Weights of a small transformer language model.
Size: 14 layers, width 96, 3 heads of 32, MLP 384 GELU, vocabulary 1024, 1.85M parameters.
Architecture: learned positions, no biases in attention or MLP, capped logits.
Training: 109M tokens, 3315 steps.
Each number is 128 + 32 x the weight over the matrix's rms, rounded and kept within 0 to 255. Layers, rows and columns count from 0. Numbers have three digits each.

# layer 7 attention value, 96x96, rms 0.282, rows 0-95, columns 0-95
143151167135121181098142105137105100183119063132155177152141058152113128135144078123136134071077037164146240191123136114172124184144140080109147125167130101116154098084133106143085117098145177098083140075151083116138093174113142116151149114130144123222188107128133094149097125099045181135
129162148158128185095131107164107194129120164112113109109181134146063100128199094123049197086169129101141094111090143113105168174168123126107046122176124083183145145155108211117091093100151054147164113167108143140129065093101048131094155106174187081125116148107105060112121194093118131104
159100123115120124149023112136148078115121182165122120138077097063126103078165148159100181126096110121103109139128125136103102144145100102086111143152132127162066150149204134087127095150117139082129122081181111143130151161141150129107160148138121097103108100145155157094177139149081194180
152159161118148182099092084128113143117157068101126137159091107157090115068121192147093188164150095182149140122071119118093139153114086088172075119133139088214228143152115089136114124206156153089178175081173173113132158155131136144122155119029150213094145076141085141144097082113166081105
171121154166244156114126118169186106047124118088092120118118136022119185182162164134118104192099131143135064126134120164149150069110111090108126182144094098104114138117111152164074163136065058137136083123082105100174113134209099076108078167183114116097111115118130112146144136149111150079
123092096113121074132080162134200173155126119183046096196119101124123124120141130128129155129156109170109138071093132158158154119076128145134100189188155073126094091150190119134106065142118185158137122135077170090160151127117137129153138122134107122061131182021191094165150129108127154133
097134142110129183171129177107135101222140119177132093064107130161100110142123099066174079119138084091122107140116169104107104101128104120118124132180161101190135180058148118165088099128142101095203150120138136089130124168163126079080142121136146205156102186184155082081100059157142109078
073164109145117106148078182097156168108129136114175186100130131168139173128118102112133070132107133174085244161158124152107136146165177118142146114132115096100116140115102138165101104113034152124146060142127122152118123115122101101119084131142131136126167164187065156106144085078197080157
087117070096152117121134140152192128156141113130134161142134103160162049180100180152003130164129081104122159121055122104166140127116118148090073066163151171118128116172148106165071146113174106073130148178116225126153109168110162093125113129173112105126181110138149143160095175130103055132
162081081149167157189121094133134109145179156151096124142133133114161116068121128153184124133126146146176107154072139131153043151142122097127094095159153127169093099139093079134176107146102120226151124193189094089111106081129116123049122111060102106110066167125136182173173103100152114177
134106172076150091074150078113064198115084181093144117180129110096085130126159144064120146124155124088156155095119181099192122178171071120179091119181102072110110116159085129117115185097146108140129103094109082143123125117108119053125104127168100139120086135194143165101156174092167130138
112103114127099144152144132137123208076118085142133127122164167095147128110147109080053118118084095192147161141152108078135128069135186167109166089150132135138139154129203090168079121116140105120164119139123144162236113131156122158156115165060113167121088179076176122175133132101148160076
148083107114107188170170138156152070102064149125117149096068178115084143192144055071136101135093098066092195134134135136150167168148137095138173054182059107122109151122163154137162124144100124085123128099149098130112174102160164089100212075130148104146190108129099108110072155125166136105
158140151077149110176145131176117190087066163133143077157146043096178128113142110098095113091084177136129112141202131130177082095151072148168112147151130113087160142132126094115088158135138161140077145095134192105044107115168105150164111149132056088154114163044107066110136187113167152052
127124179158178097157087098135131105128093106146009172148171146128143109192122136056169122129120130135125111131101133108185148160162142079133109138165128117182207120151152080116144184152135119077105121097146113196090079104172114095144138140129139131096195135128216210101122155082132164124
156120148186097206136087132190096130037126156096128100132151125175115107160151108184117110116135135165123103114142086095160130131118191140096084163090163135163085183127187086100112137156088157170082059175139166145131074084167191114120153090145141095171094113136120127151096135133092101097
126164156205153138085086108164125122144135120162155136127128122134108154157205134133177120172116131153120173110133117103154141092168132192115116138123061108061095104153109131119108139123155145131113182124122151111121148143025151135180070042185035131080068132105117155092139132129144098100
077084083139126180124157109044142108122098114117076084131137076145153108167173118193110135163154143188135078097106151144095092137095119118109145124112089099122110167074134165125093137154138123184113102178106122126139101111165158052139138161110094178181090131152151200111122154171145160156
126148109161075085119160156128112170100125153074098116127104121118187096120148139125119107197092122132083099127144151174128103197081101170111159156142137114161178120093092103160182128159106099155141135141124125107168102066099112115114156062137115152135143135146146140134101105144165135189
151179122180113113162101101152137191133085186126126170146108129169176083111159149124110136167093071099096086133117108097110113101117116091121139099143141182117104105171116141123076164134096085109161137116179120141139210138181149095136158132092092116158137132146086182144140181109183129138
167159123089106148123152097156164147101098089209125112213105188087193137163177148161168155163066098083131128086069129191137150103108101161093125198124155114114098150136114136167119092117139142219017146146172095168061061168172115105116110071124147140122059114179155174128091118097165165115
171113145172069099141174118092142127160079112139117106177127194097061064137126173173090171112175138097141116143144079157153161118134104072070067096122145078103159127108138089099116162112134194198153111117158123132113117126125122094122087159130146115120115144144099105148101167129144158079
153154148123126139155169142170134114118183113075104124128124133110058147147122090074035231117126121155113068155157154096071118161131112139168066154120148139138064074107144153201146139124203139169093154186133166112095132131124050073159192178139159074121124099138086186193176111131200113146
165147078077086130075124066184110182088162119149117168097098108141078144154138145136122144101095112126124075150158151061163048179078163134188079146138142205152117104128187114116159160131132121157171086159058134166136134156149112120138165062127127152143143100135139102104165134108128075128
146136086201137102167194101116119120045138139072088140110146134117108127133197179141100117067147084168125135159201135090176117121160145138145116119141152140149139146104140166109103114107111165096113085202146098118145071158103178123164123116152075128130082093083125035117098108113124152151
123157117122167131105055137095122142107183108154120183062129112230128103135138117085144130093128084131052097112109171142120147087113126090142111130171156121071129156092099131144198060148187167137127139107144087127138157143136171165154070092137133149121126125150043106180148084183146165066
130199116144135197087112098143091093134099144169142113160103113098197227160199097115163127148136111110137145152107128079053101132166147195107143117165080077127135148097109083127107164127113118133153141125107115114096144112180176151133128142085164091107114168141077158144117222165136147138
098164160171094205195098145163143165152177095138133059173144126125118112058203110130074170083107162166091152124066168149183120107044133128124185180108033100138079102162079216198120198118141143088107086095131104151133112111108165105107104153157102139123106107090137120114107108133159128122
112113166151118117086119157151132178147130102160139178110088116105173145058129107162138169164081188133155183126071171120134196098183104078124121115115154165125124062137084141101127089152146163118155150105124151105085132137139183122176154146047152095071114111132169109069148138143146114134
134169116201114090144078132088132135131154100119119083191169174154095102134055126117117147188123116108133121096182143165121127105101133172136106130110162138062147122146119086135115152118097096125161164113109148124083036097122175146171106065115190187139100127127143100077143181206076119180
132174111144176091143171133141115168095135174119151101094115155116142195110125031120044146160188173134127093158120106122172160096166157135072082132150158152121126145131125113074146100136109126101121121135088113149128153118123112218129131170168152109183151117132032143151096106127084118155
100110153100011156140152132078085148194057119086110077084116154098112161123120160151129116124179050116121051165151127126074121145186075131165141157148147137115096104139207154147168155125111124098113152154139126114173138089131174202157137176143141074140105105090171086134154116039133115145
137085094100106112130130126138202158114163159082135068080081141186101095128085106147150121087118095154132159131189113182131153139145071131110105171143206121145151138145150112129124103106153098177110147098064115098145108168102090148136151084140132103126111118150132129129102148116116141107
135127178107137097143112096134174174126098108116125134120142154152182157148122181165118136183129155103150107111141076106104120109136173089135133106116152168200060112116137128103121108148189167083118101127171135097122126115155080123099081141095128065131071172135162128102120092124184156097
123108123109173158113168162153152089090125077171074142171147148209062110155157145135100154132133081167124212173166135121167110143151119099088088131159090078117130120172127128184126108134133109215137110106103153119148067130083100159139132103034160132131080147119120170068138177164123037091
114135112109165155127056156152143154145092131126025122169152147172129129161093078133147124079083110140088147142134106119164137104117136143146131065155163149123099126207086132148160180096192106142111129135154131123123031135075150103152107144154141091239138092126131103104142101135102135122
103145107137120160149133127140113077160099141140070098105148072102140163116106168156095183173169079089139114115102140136126164179089171158161178142117139102083127097165145079131141113143105110158108133150055139127137122077089121161129101143091150145142086120143127107128087115123143128162
114058125130157157122105040141142112149103111175068124136126145116119155141112117144124176102166123044153050111110126137157079107141129063111209130114181110116105128122112156109159137081149131165101123068132116117156128121080136145156115133147108116203137122141164090144139156107144116119
170157120183090101193166106166173106140161136060112111089116176158108139137171112130145085116087109113151145182081127159122187082096110193127113156154160153171130148156167128154121115110156087109178112078073089138129102128161136104126159138127118074122093102148101069133125133136158138108
124130135151096104164157132134176159151099114151103117117155116118109171133140143103146145103055139071119144158154120090170066066125135086149113109145064141153119123116090152132099132148157169106145169120101089167125090097167142138192117132112154142150136092117111109102082145165164148117
135160123073123176136113167141088122101139098114141102169119086175121179097118120116147053113105111119140108171153129114170195151143113119145206118118130161183102153114107141127145161133143132130133107104152141109101123138180065100088116125081151152150111188124128100136147169109133130124
085120119179168099147163120144084088125183123095100124137164148091144121122207120142157157102178134126159143109142122157110123110140090125111150103127136154164148168124134174095141125151112141143137134144157089132174091178083181155110158131166093076128140129101162131175195155144083093155
100146139140128133133124141176116120135178096121108128097095127090143156154128122129095092134139127123129103133148146189151105142118093139113105137103122128158152092125105094195135108128142140074178092096127063092137188166159118120102176163125174134108119116147127196090152127168155160150
136140161106115101136121079158143148181139112165172173091105123124134111137125112147149137174233171125136133140109130068130164145153071110139099129143157077087164111090137158069085091178112096141111116152146115154121131140123161099027153097153159134115146094140133164152077154081114120117
124147101119145172196122109150125143085151169124128113172073098074160122144164093100133147091143117084139087102138128126129119164120072148067101117120176116105193066138100106172127092148184087161125137098082120157181082135053101122147133179145132142165174157150164130112125094093099194170
130107123119130098150138161129081112133121126078125104136163130185109165121152130137138101149098127078103101130136125179215112110154156134112134129095104150113128140127104121144107161116119127113145134112183153135125110140099093115180141136094116126115166127105169166087142100138171109142
095054118100127112038122105095120128146125100126119108104167134137096123126148079107130099186153107116118095076156093162147158158120143124105104108098131148120142151085202096137119158112109162094150107133208131130092167170128153088189185159187138165106151123164121082095105150124083139140
050157095157127115149154158164160211116085104050207120162173123143129077137139147140091075120106121058108086160120178169067109113123132151130155137150096141131112076147160072174150105138107123063099105050083137203080123134086111106113141133147094194096159094107137111165131113152161157122
125079127151130200149133118153084090093121152112088133109103083133076125157107115131115145126144117125087111125094111157137132143187174122103126126123144131150128108153162156166123135098114186111159122138117145127151125169149135164106147121094084106091108191138101118129151124124114123133
130121142133111084097128175153129138114210159118145096068097127135133103167101125114064093122116162164098107160108133101178096062074089156178083170183121107108110123131126103175165169112158147107167114149165128138157068127128125069163155093115099079103130103129142154147145210168112139107
174175178125106099121125155191105151149155139155116107120112174102108114168098128110111096080130159138142153124133118129088105142153149111105117109117079069070141110138198112101143105182122124157080118159113142134137164161059137138149066121162141138121120057100103144099123174138142160145
151122063094104153102149173121126094141065123070158078109157122105086103147114130055110116170085218120091143156126093175120096141074188098148161154146118144160169172121069163142104184142141189101141099092103138122145134141131133087145136133110114111181147120115122149114133148104138132121
169139107135166142122118086121108204140129170129153100103102080043148158133116155187114105087142112111137137125117116159108094176110051163125086138145122095114131152149134161135113149091078080120133151139134102154173139065125142126187118181136172123160082092139125119172107122107133086130
133118104162140139123110124076150182119131082139189074090184145123117183088086165091133128144143141076118141054106114100099192128120101142231152142154097148171118107095134109185116134090109170122100167142058115106105163121106067131112069148092119133057109141107098114169192174167205128156
163128148119098167171142125118162168116090176067133167082170076083085149141093150071091105162110115161113135141163069114122128150088193121142210131161179145158125128083119116102131163102090201084079152132100166137136127113161126166133137178127115144095136191136120113113147117048150143137
167125133115087105145121126141171112162225154115101158105191083182147119160143127124094117138129113130126106098108134108138124126107061124099115071126092121168160175098140115105173141173106155157126098182163157089123165101159177140115152089134105110110136119117104081197114150113182123107
151132134085123134138118140127128122035132169147116080171151190130147187104158119171174172117175109165129148089120098136164166107139087140117102137139121151088131191100099193113161125095101157179106141095133130072139087122132126111108164103159134149132128143135093166119106074145159101103
148094128127107166135128089090151111135117133122080128144153121118151098180140105113096124113101165193097141174114159165182152129112123118156174145117201133135123114109065134156156096136179116102168080145223127150159124095140089095116042100093127096180103123096150117113121147160107110133
127171101147104161171181106112153085135147158066172105069071131130142102168108084070097100109146177106182048103131147178133099146135165147153119143108090118160170144075136122113133107113103137099136107067177113140102148135125106173117107092161107142080074089155110089103138131077125118119
146140166102115088094159146209064090160114135111187138153133072140169076128144099153183145138115194200102126071064137139103173163143188145167173142138121097178128139107095130108097196116127134163143133148174146074077177112157092116125170151129124153030132105126132140131075118072098136136
132093190075103119140091145107090156091133117181103212074153126074120128120123115192152094133109120126136122127139148063135081059099057116169149111096080144150143143113110122148140075165113084094089153121159107158150179105154069104161066138171138087163162146185125130092134103129174102109
134105139147101086099151119119065093110120133143103134127090156145145132097160136135125205102107117092135177152202152173136094129090058130120113114141102152131153116190133115154132124142133155119130113122076105127138166117162148080094148134131165139193138127110074119116131124105084122115
157088114122175160149134087080176152082132116145099110145131178137110127144132164140145159117103130158126131131116060080095132179133119106107110168083172092098080116071148108100165067111133111135122162073121167127130071149102162140129090160163057149126080092114138109126155149113176096148
172128121149141174114107133151137140147112146137114119099107140168110103148173051124148198147129147137104101112169184161116151167106118119136094094147147115113090141146111129080090161122100117163092141140114128081161151080131161116134174069096103074062093128105100136094180139153160131121
121065139119112129138057153159141145100119179146107117119127090087166128143126123155212150087161124114102156151118070134111058139116102150128141142126108180142138115137086142115158174092137151111090118116135128137154073132089138105193122150150199135074128142147110133124146133125138107087
080149078109152089112116151155160125089039136102179133148137145124122089141166138130163129136109111177168165111144146134118151153122178142113107172080190123115090117167128074067132166108138149159117105107100173089140177173110154100118121137116153092237088118092084072117130103195107122169
141113155131084118146133133109178174126110107124141086098126158166113106133173152073144136134131112079105075125192170123146200098114146165138107136139128135153166112098150098106170118131163146146110114131081168122098132136213092145061072180140131083122096073126128141078165083138135140114
122134096114120147156093103164101137148124132195188086157109158136106109125102159136144107091203104095176084107134209121177095115137144142096152097063112095102135123130094175179146088150125062132165095098136134154074162088115100180085152171136118152100155148128151133182087205073168196152
112241122057119109134133120129141112139115062142131061083084178144186131164185091100105070090151145086186113195195149137133153232134179117165142134110134135175133106126188157134077161058106045160152113142191109062129118119173140160161119121062137127134140174134113203187127158175119127092
102146145141126163082093109144147176126079178116182181184109090164049126089166098167141165130020093150177167102092173155086142178156113119181089130176103138134066149175121147083118140108078199101107125180064161073144161135102156134152178118131101088123079090113122169079143154154109114106
104089126146128090120158146130170107115162155086109168142144098152154119156135130153103104113125140239082106138051147139154155127075077116129107152164146108044114189080177111040143091131129133112103166128159163121092173162105116099148204089128118105094106053163153071135101099165095131124
055139177146117155104108165138144147095131155195129141156118122159115091070068138075147125073160095088151117110093137174142115076063074116152130129099145138095192088169079168156137126143129166096173130151118117142065192177090063098119135129175098112162170054117114166090070126107188124152
187128111100151109106111103087078159159146144101158127125129142152130112094119124097110156154175169080122113151142122148077104139158142154151158122115199167148105121103132123143105109152070177136054133141138087145075181167180151109100104125085163105069170144139146148116092130114143182116
158121190126148094153159134115150081113168158119103179159125115142197154117122154088140144118122152163090092098100124111159116123111096120156130115153130137153130090051121132168072090153147097165156096196129137140146090148163148092150157081114121154107136122148132064138083192118136133138
120154131155133136169110162150135104130117105122102127061179179130155152167140145135134108060162114121191131125154056092139151089084102162095101130096108104130124068133101146084176125124133095174151171143178088123107090117079089108128093136134120133159128106120124123093151177120136126150
123086065162120098149165153102130098096098115087153112080158109118174120147121083143096113127110137136053136130179136162156140138137108158146118100169160166163124182090121117157140185146132078133140095111129043144208123130152072171147100095045139128122126110117157126080156041148094118103
111082167124085101132155158110136218142081130121061122103131115175089133096152115086116151138183103101118105135153134095180150087110151133143159095101123126159113101077135146178134072109105157109148164158151148108056151160133139179162094093140113119063109098086082181099099161098084148098
148111136121129188089089101107081112104122113156107161183136079120116126116078156121110129117125133158106172123123154084120143167099095094096116131123127104122132178184150116125103133113178131144125127174109182102112108071091135191170118057122141092130119177143093126108127127119130144147
097121121122164136159128118161127143035103150121118105099112131133169117193095137074079098109193186122116096152109107124104112097120127125166110161155079117097140040123111116166067152148081103137176076143182118151127113156128106065103105047153120110150189206150147176134098095100159147093
162114105098112124164176081099091097208159172122129142138141075116172186150116113079115159169141077159132136133109142057105126153141128159128184119120148155151129154082132092163116150143114136139136083114125155150163080052100115131126069150145144104034141100140160099147153127126104123108
097134083134147131156144078091113130122118098160113133130137156102117121146136131165152105169103150125135126130174145158099076139134094131121083118087108168171106176146151114141105133140136146084127100086103059168151083093118118114123100151148116129138151139119138123107125127136087153136
119133104074141065119165133102142066122161124105140123115109156113160138141108142170067095133101135150131139176125104162091159184138145064101136161132172141137083104093182119152146066154116116136102143145104132090131124177180136160120134086123095113130069161163113108167141146134102112139
144133127127132090110116153099116075112133147090160136122105154069137158173111097095041090119132114187152145127111156128104065133102150103138111186162154131122141086101169147124116119147101099113085093156075131105156135171183152134106164081093130131129069133148115131147138144160111118091
091155203123155130140121132136164163128102126127142091105127153133105144133168152111134113105129109105193055146133107065134178152103132110136156083144124108165122124211145103094153076126129103147111149171136174128151091107128122117162155096131163107113155081122121152176093133112101105129
123136128146155144056050163106110125167106117185127162153219134168088079143105109097132160163115117147044121107105147133134118096130134120143109098098161111092123146172152133132090172169130108122133153139116166145056157168150117124092112181165115064086176028100172136148144111124185093128
125149134149105056130104120105129133204096147130177115116144140145129148111157151120089147129119133100091162057102059098121115109159136164099099125127165124092144109146110132121180168109121106134119093123163139106132067136140132099085119140101109139110142100093110105109155120157177136135
118158096134166140184117085114108139161142150125127155087106138109134108090127112121174143199151145144131125114088156126118175163116016149144111202118155115146132203203097142117099149113142159164121117143069110150115132141121132141101149162183108065076116050120096086160144123140119078139
116082113135108127136156132184136174083130163106181154113063096174160125087160114158141138070196116164117114101142104156122074055198109133082103110128132166150136114157095170163119132108162116141134122091105125134177108136095114122162117133130134168130151094124119172139128158121086165127
126137114082078154216144085071162133104154135116073105075130212152157138136111139164211091126083109143182128139109118179177139114099132042156194138129106078108069089126138066077104144098158151165169187104112103113102129057112183109113143130127118162099138100124084140136115178097081120130
144158125133131119123133119094140075118150162133091138151162117089118136127121126103175089100088120141142120082111129177193193152110125118156157121129154129125144143138144117105100112103165149137114147141106130122080122179099125130128187155145175075107109056128116094151107118128097067093
133135086102104144107148079117154071167115139152124133157138132098179139153157083172166149139157173123138169170148077114098145150110150071080116104156128144107120131135115163065082128105151189136121157118120116174170122144083072114143103146081170109126110099101122153101095180147089090101
149119125102089144126127147113041085098141128122146090130138061132156121128060143141122141128152128183132158144188121117112163119128145090123132150147117153135123110137113154136132153118150105101128136138142085166111113094162138135104154136134147155103092123151121105157150161089136148141
126193098099185157128069108148147136114149149141076144097128179106108083133060164138139091132069149171181164145130195146124144173104111134152107157124144111168151163152093098135112097076093116129142113115110122127059165150132132105065152147124133128183094135102130131170123061096085071111
176089157178160132138167171137100062145136101115117106184105116131154200147050131084081100142105153113140153143071138085129118175125101079077124144119081168117125103102130134104108147135167115125143175146094100143150130093113129189152156080134122207102131108124105104147106170150112209120
158137184171120151070109087124065133163123158114158109124129149123115162128112140152121240120171162009160163110129123133114095141133125132162128120156110144165096049099154121013095079097079237115039234151127166135138118132066141137117154147131120140132129130084098112121097212095152070134
184094142195143109086138105134112139128143137099127153139188170138094077158074141158086154110137142069084172173095124165105131121130098181124080133151128160118118123056139177105155145146095152067138116126140118145101101151167129122125138116131140101175147176129136096111135114093158094132